Part of a small language model's weights.
Size: width 384, 6 heads of 64, MLP 1536 squared ReLU, vocabulary 32000, 45.8M parameters.
Architecture: RMSNorm before each block, rotary positions, no biases in attention or MLP, untied embeddings.
Each number is 128 + 24 x the weight over its row's rms, rounded and kept within 0 to 255. Layers, rows and columns count from 0. Numbers have three digits each. The size before them is the row's rms in percent of the matrix's.

# layer 7 attention value, 384x384, rms 0.118, rows 209-308, columns 64-127
097:107112142152136121127126122128112129101098101104102125098126151111104115125137111098093160129157134142103135108123104154144137122117139115131131143155171101120144129153163105132149094111116074
094:112174074145135158176117155116152124103123114166117105097102145120107127111127127139089134069131107124081113098141127105164129150135143135132114098169109132124130128120091164162110150112097120
092:123127128118141138119103127101129117136158117117131110098116125152120131109097116105113123108131146153147138172146105121175148134145122150101118129163126131162111101109127141138110116159185105
090:132137115091146170134103124120142136089067143156108099079133120137123164112135161110138106105164134117102125158130135147136148131097109109087097131132187085052114094108171121083128119168129141
096:125138109076141120115129123083105115164141072143129142106093150108153123092134115147131116095105118099124123036153097108182138157113133140159184113128114147138165133144118199161138131121121161
092:142080136177148103133095141137160130134121166175093078181118172120179152141127156181116142104194117123122125125143145121126107107133148126097116143144124152118115097144119164122137129159095102
092:088117081100136101119143131085169127074127110150128150109102119126136121134126127124116141142149166107136114158135110129149159133117133167140157163107109143154115151095115124159113126134142140
095:119122168119127120135127127152105095126149135151134126164097156080161143089144104152112158129145106161105132128141115101092128121141135161148098147129115134124103126162149151128114081092126124
094:155146115121124136146178166153128110150092127092131131117121137158162213138128146191094159117164079127049142137146162114174104140108119112139097102116149137118144166120109124109136155130131133
096:138136091120157080128113144155121111142153123142154152112092102127152154166114155149119110129103120132141114111124135117142119117150131136165115122142107159110162120130152167111155158127134117
099:150131126171084125140130072144093127128117167151089102106134134131147108117103152146128125128122113132132144158100131070144123139108124107109165155106126184137089134117116135117092125111120073
093:139130153140091155132151149123104141155133093108082115123128106115128132115187097141113130136171065100131168179162117163154137091102115089137128137155103111129097134117118139093115082102145127
094:111138127113151134118101123132112150127136144113091105137127101159087123100109132140103120123153120149129160096143114129139083109135145144125103094085148102120120150159106124167137105113127135
090:113119127129149101149159084151156125119139073099107130139131136128133128169135132163111126101101079126114083143151128094094171105128115087166136109159150100128138120086140093155160117158156146
100:090104131114149117188132112087151135180142119162140130150150132110122110115132123124147147143136074122100109114107119127126116116155111203158128096135109110162129154101111131154143138094080162
096:099150141053113131117142137148122132129110110128132110156136129093165153150159127124142169138067073124120086097154114135094113114139165158113109112153138128097139132110166109121081118103119138
091:123140103131103136125124098087108153139154103090117096118169136140116099178165086126113126105150165094125164129121140139139131142111099124127147122159157100145144185084177138118114092183152126
091:115146177121122119157109177116092154108068159118115135169155118094167135140161115132132172160118144106119125099134152169139100137163105127121154110108135099103207161144114123136123107131096099
094:132172094096137134102111142121141170099153139130086145103125134127146109139132138144123102123147124112122142128123116138147140108130140087122118146111158117157106092112097128133139126121120085
096:105127145159128159135140182131111126154130084143127150145161071162148120125148128130112087088165119152127087067185107126123135126095112126120099160100134145152138170151077119159127113125095149
101:145074093161134118121098136164136134107111171151157101120110148109101111079105098147136149127127113130107123123135111115099183141132124081143118176150119108102093136157150126152153146143152069
095:138103136128131131097151132142148152123105097133174128117107145142086148145121134149163102148146118129087130097176125108121141116136160116146194110084157146141129134154133136122125102144143158
099:113167140118138145168086124148147118147163140109141189131104141104112168153137135107146111164130138112134108113130144107112122075178103137135101137137107164108124159117152136090126123115148115
087:150161125164120121090156141125132097097159134147130155142145096073111106133110109122142081148109139121092141176127098111137100122103125141081151160137112158158115140137151111087114161101114126
094:109114151130134105163107148125103151145118136147127111150130142085147155115096141135142098171142110107139167113125144118149136141152105147127127131144129105161145152096163093104159090109111101
097:162180160076103134101168149115115122105087135112147132131186116126134159094103168117177130132114123157135095126115104094128158126183114117157110115121159084127117161099110119084156154156114148
092:123116105142106157085119118144141120116126133113168117148085118139114168143123139171135136139105133118151147147173124135115159085116107143113130119161062121160102122136126098145122100152172069
093:143156068107174169144137106130144075119128062144083115149123081160165168122126122089102125141121105143091106119092124130121103105111133128136154146135125096098110119194102100104095137113125151
097:111127100136119103158136125128110095130108105098142108120096153124124098143144123116143128085099127138075116113169147096117099134097115131140125143119149074132115141113119166145188195103083165
089:104122102123134111117120129170100143152154142126117171130126159166130155128161084112144141139126141112101145058129136146079143120113133128136134127159109096125132148118122091134092156146117115
097:099167122122111144114061162151132119080142132113118081094116146140143120163087148129144142160125159147130142101146079120131115083164124139116124145154130137138104172123154144110123144117100132
093:100095097159122082156126110130127109154118154156173137124085120127172115092130155120087113100134121150116104144149154153119114124139134158091110140139129097123109151126111176118123122147114168
095:102102112110121177130127133062148123137093137094136132107166151099139129140132087116104145142161091142106096182096119142091093124082124189091153126139146147087105119112127108134122116097101096
094:119155142186158143122122130093105104115127144131166087100139105115136123134119142110156129135164148159085143169135121130110143117094092140114115109113145129177097175124174107154143145154163106
099:110162092125181110127132154167116126187178152081154117140159169145108114107138085107123137163126090080119137141119169120121105110175122102113109122121157099145100139124104122146121113113114145
093:126120091078159119152150116126108124116161124070114178104143089173124135111141111117127114118123145119166149137086153092142116082127176126116126141132115135073147138142094153141137118169126124
097:113142121110176126143111111132149120161112140147162145123126113105168112118138105114109166116144145107123156107114143138110162172134157141126069125172124124109166148140130179132144119160149129
098:168125158128130145125139128141140109137084134117107133116156143119130142136101145158156129131162167147100124130115129164083086106130125130117127124107200096102125172135131134121156154151092134
093:122081126176142114106157102117114097095129121137124093133132153147100150103154088158095094104129134159082128109122090141115122147112164164085123121099155143142125130082089138132132120163138144
100:125109151148162148092133115114119118098144091140116173128187121169115132109093169140111153127114107145145112145144096128122115149117121116154116092117111111167142111140118123143121191097159099
100:128141127178130115122131089190126121132113129112082131162123120133133090110137100144141115141144125151151085112146111147107130090155116121086108147151104099177131137077138098109121120179108053
095:122136135085117144130107150091083111181112146147157090103140120126112122084118132142113134161134136134114123104120145122114122147139126153146085123115093133152140134127122141115147154161100123
091:118113149121121164137110128171114134074118099136116122113128165140117160179146130124134169119131160107143096157145098151087107132121179141086104155130139157152090109123163115141150187098118122
098:094111187128127111120116152159129117143124148147145099157135109150101116103106122106150136123130153089115141085141156116139131109136176092121107142138138084172122102176117157146112122098131109
089:092080141148106103144133101129131128114147154085120134119096099103118148123130099098116107159173191137171112136129140123139128159131157103110178123107139153063126173151141108136164120133087177
094:123135137116179102126102133126134107161099131092130087118131136123163126097136132129132121127137139146136095147089134092132122108115068167120133186121118130079128167095087142151090178113164143
091:097141115107073144153130109165127109120147112104118138115106131086139162127119116133152124153145119114114115126102131125108169135126085131107141111072185099167150122096113135104129147126109173
102:110142163143153124124137168138119147146133134108127136126125088143149148160161130169158093105132105103083163085164179145107110122130113111156126098138118161121139138137110134094118129149151090
097:124128093159103103120129122148106118122115149162129136152118193125106131104156121141111125164118159098115108129160159176080116101107133140159145132097129111133136153138153141118138106119091154
102:119119135122128123113125149117095113085108135117099121107156106101145132129119119126101128113102131127161160141112139091138135144120122094078125181145035142144126152139089107105119137151117125
105:131122090103107147121149120105116127160113149149139150150130162157085071137156141147106122151123118111113123082137151112122149108127134139129143174115125143147078101143159168170144171133101135
106:104138137114110161108148126153160089137113142146154136073118142139149155135126126150168103126138107146108102140082151136093132082142107099152120188123131090156120096130138069160088154122108090
105:157149148122140148130216108135141139091104129121112123118114129115147154161135110120154192104101135148119146142118151118112115119123130083191135121175121118171096084164115148140148137125090142
102:157125135116142141094118106107118128087110162074141109061092139176147093148115139136139105127125134088142179151139150129076140100141087104122097179106123152126099120164099140140146107132158117
102:103109128109128133165124128126115161148156132128110140104115144124130090153148147097167118121118170131113144171095109122110104117153102133125134140154094102150148112065114140157093115090160114
091:145124109121169114136165118149134119151105095134131142073146157087120146137157127136137110186118114129120133091130123146115115149122116120124104158145126143088105133196207106118182125128133145
104:070131111156128155121154091147152099162115116137119117141139156129107131155141154117129116106136165120116135091114120093118167112137133158158151144118130113123141138139100096118173102116115126
106:129073198139126153156133123145108133146115140141111154119131140123148128111155092105108113153123109156144101107152128117121115096120138118143130119116102158147163112139153157093111139188129094
100:125114133138130131119105157124115119112108140130129136136163147130122077149152155160096131122142107126161131119163147124120136122100139085089136114128165127137112160158116134142127140169133109
104:130165121131084116156136126110118085100157113123136130127119139131091146189112117139144116089158160113128085097122129126138099138128123148144124075153137115128169125064169129144110104177138098
106:136103133132130132192094131139137151127110154116160108091156117102169198108102165146131139096106113133120119127083099118132163079135142116124143119129135124096105149095143106117134138099121119
103:125112117135095147115085159138114118105102128138159095123164131166114095169105091152101097138107139135098143137115133148123140113130105146161120103157129141145199150130140094134092083158120141
106:126136120155155136148127123161167125108111112122106160172098101165107131124165127121136127139146122120140134136133148120127154101134106120121148157116093115115164078128078126157113089137138101
100:134158147157119104115132117130098145139122136157142082108119153139153125128111149164138136089167150117119048147164150118181144140151101079185105074124133110147081091118082187120154116094146144
103:113105117114101108161150133178134125111138149117139149154108119094086119139135141123116158149112133101167142173145128148121120132102135135142124156144121078125100148109104137111079094137128147
103:122095122146153107151105116130142123105127103109136172132148134091152106105086128118153071131175141149128092128173171123155118130118116133127168136130130189131111101075116160110120117165186099
099:120155142120105128145125162079159119112129124095107119103137143143125133107156140094148159170154123143139117109149169133079152096141104113115094128112147131095125113150129148133088110142150154
106:150088080131140186090096113160077155159138117109154139094162156159108101100110143155123121112132123168142133110155130142135109128107162130170162120149145180131148140145125127094116088164140132
103:146103085153093144157143152111103127144109173141124116108135154112124133124131152131148136105097163136123102112176129087153159121133144165140152118154086103104144107087150113123093125129148095
106:073095114110137077134131131135119142158149111159144133126111094119114172112166117101133113148147117102140128115129180146099145148163125093151151115151149100106099109102080126119112128140130166
102:119133148122119104151165119107133136140117095116144139193114124138086099182130145128122150112104144138103123126152129125109133108114141131115156087109148093155121167121125093110130158087136127
104:144113149139115122133142130120149187127084141137198141155097113157103145121099161081124169127125115129104155106178115080103129130120104164158129164138128095163103174144156164171151110090110167
106:129134148157096125126106111174116127154141091111162144149127160100116141102147130135131173160113114151119094140169106091048134145154100157115098128129146096128123112137123109117142148121107124
109:156135097131101126106124124120177094123123152132146131136119164082129154121105107152158096159145118091178144117108119151114154085124129114148115074123100142134159110156109137165139116125088149
102:147080170153149104127119144148132171121142128127161120152076151118147117075125090125154169127154141143102093069157124119113095142056100114134125153183102124114115132119115103115157176108121139
102:130127094104172149107119124113134156104095145149129123144170147104120141125138134113175133136112139115139144119157081145109081130134105128146063150105114101117134153124130162100129096148139131
103:113115109122073113108126124118109129129141123144147145133161149144115098090138137111159128138150165141125158134144081101109150121127146129145157106102088183111101166089136163086182106129156135
099:102115096138142146151125106093119100114152131100132156134110107117143096065077144104106169135135118129121164134139195148152103139160073143115117109112145123136102132110130127115116134145118106
110:144116095126106188097161148189142157148151076163145169159122140135118112159159099112131140116098145143141125101104125163127180170131124077138112083090102149130103135134150134114113105147118116
104:126146123102116130131183131161104128092165130123111106138127132089108109128126094107155159078107108119108137131144117110134120142139111109085163094138094169142143132155104126152099142124093154
105:098096108186110135126151161142167133121089119132129142137097096129123078113160097134126147138125158112172088132124153161110130134125108084113100120119127140126110119097137111125148129142152129
100:094069103111131123119148102158115102121139165128132123137104180119123121154154097164139096111139107098125180151122137136116168151126109096142140107094123102150100140130070141113171105098121135
104:167121188101135132068090140133186124144161123140123098128101138141094115133131120116146123138092111133138127152110152167127123144117080113118159111117182123103151128106136124133102146125152129
109:113088138129093134145124083130127111122071132141085130148142140157135121142088148094133156127121132137127100162153130163168129125110148131118132137123158119164098106108122158086103117094075095
100:126091164126125156140123140123124176086168121175163141143149147054105118110137121079173146117131079145111128158144089096139133159154174134180082174103186124090135121137128116107103090122084121
103:096173137161161147140131118150135122132115131097148092122107175090100144133100167149072124137151174113160125148181109121102153138181135114135149133145138117089091116149148145144143133142133110
107:126154112157129159149107130128104178146134106133124143171124126147070122130131094127105163149142147099103152137144098171103170158096126125135122120107136138154114121159133124116167125132130159
106:130085168134138160107149137083093119163158128144158085145143138110118147174126067108145111125163131124151112180086142138153130163099105134128116098108103117125115133118083121118117146114151125
102:119156104127118126163134123133122084141120130125166173148111132120152078095120071145115146144140139150128079124141116135127055113092136112107157125132139126170112136144102115111129106157139148
101:125154146132181148134108097159115132134127131111137155120115133105141104167119113129087118130129099158149157090143134162128089130133121115165126162145094093129146136148127151146106121110156112
100:150085104164138128154123131130108106111147137100123124116119092123107168165121138132120148095136149119122143146091161159140132123142150105144118157188157139134143116151128137113122111177158108
106:096109101111175090137109117101141139135134130178149152130125137078099146155101107101133154165112145182127141135112152141079108157101099131117189113118054127122153180122148093146168071128146088
101:156142098119122170119127121103146123136137082115115118129127138138083144159123128068155118141113098135141152133125071134086144115128102096119133154116118157108154121128124167109126145132133201
103:153102141140135104122130109114160140128126110155128102124104097156142137087098151161130124108123157105148098135148104156110104130130170111119178144055117096127102156108151140156105119143130147
106:122103120126205140130178158141107107143087132097131124142096116112148125146131158098146100129166132097156115122180183097099143099115130143143180100118130145120123131128089108107117105120133146
105:098105101113121112139160115124097098126113142152172127133119143111142151117118111113140110163078101146102135143122163154137115130086135125089078163131133129113106129128177115109074104114118152
102:126125134118116157087107149072153146127150077153124145074117157100157105088097113121090129144116127115140130120129109137147137135097149123151104123135130163114134114095115155120094128131175114
101:072113096161115151134129136117149083089125077114108107111138106132130113162154112099127125153137103139101109154119124111117106158123133127147153159125125131112147161154150114080158170105131141
104:131134155126117132105121127134133126121117128109129112135143167116141084124110130123165146113106146107134134129131091098101111120160144120161161079085166143164158117138117134129101126133089161
104:179163134164093135125157135137146127141135135089089110151142118135128123166140168160120116160150155071128116189171100138124137179159149173100118114145138140127145134142168112144104144127123149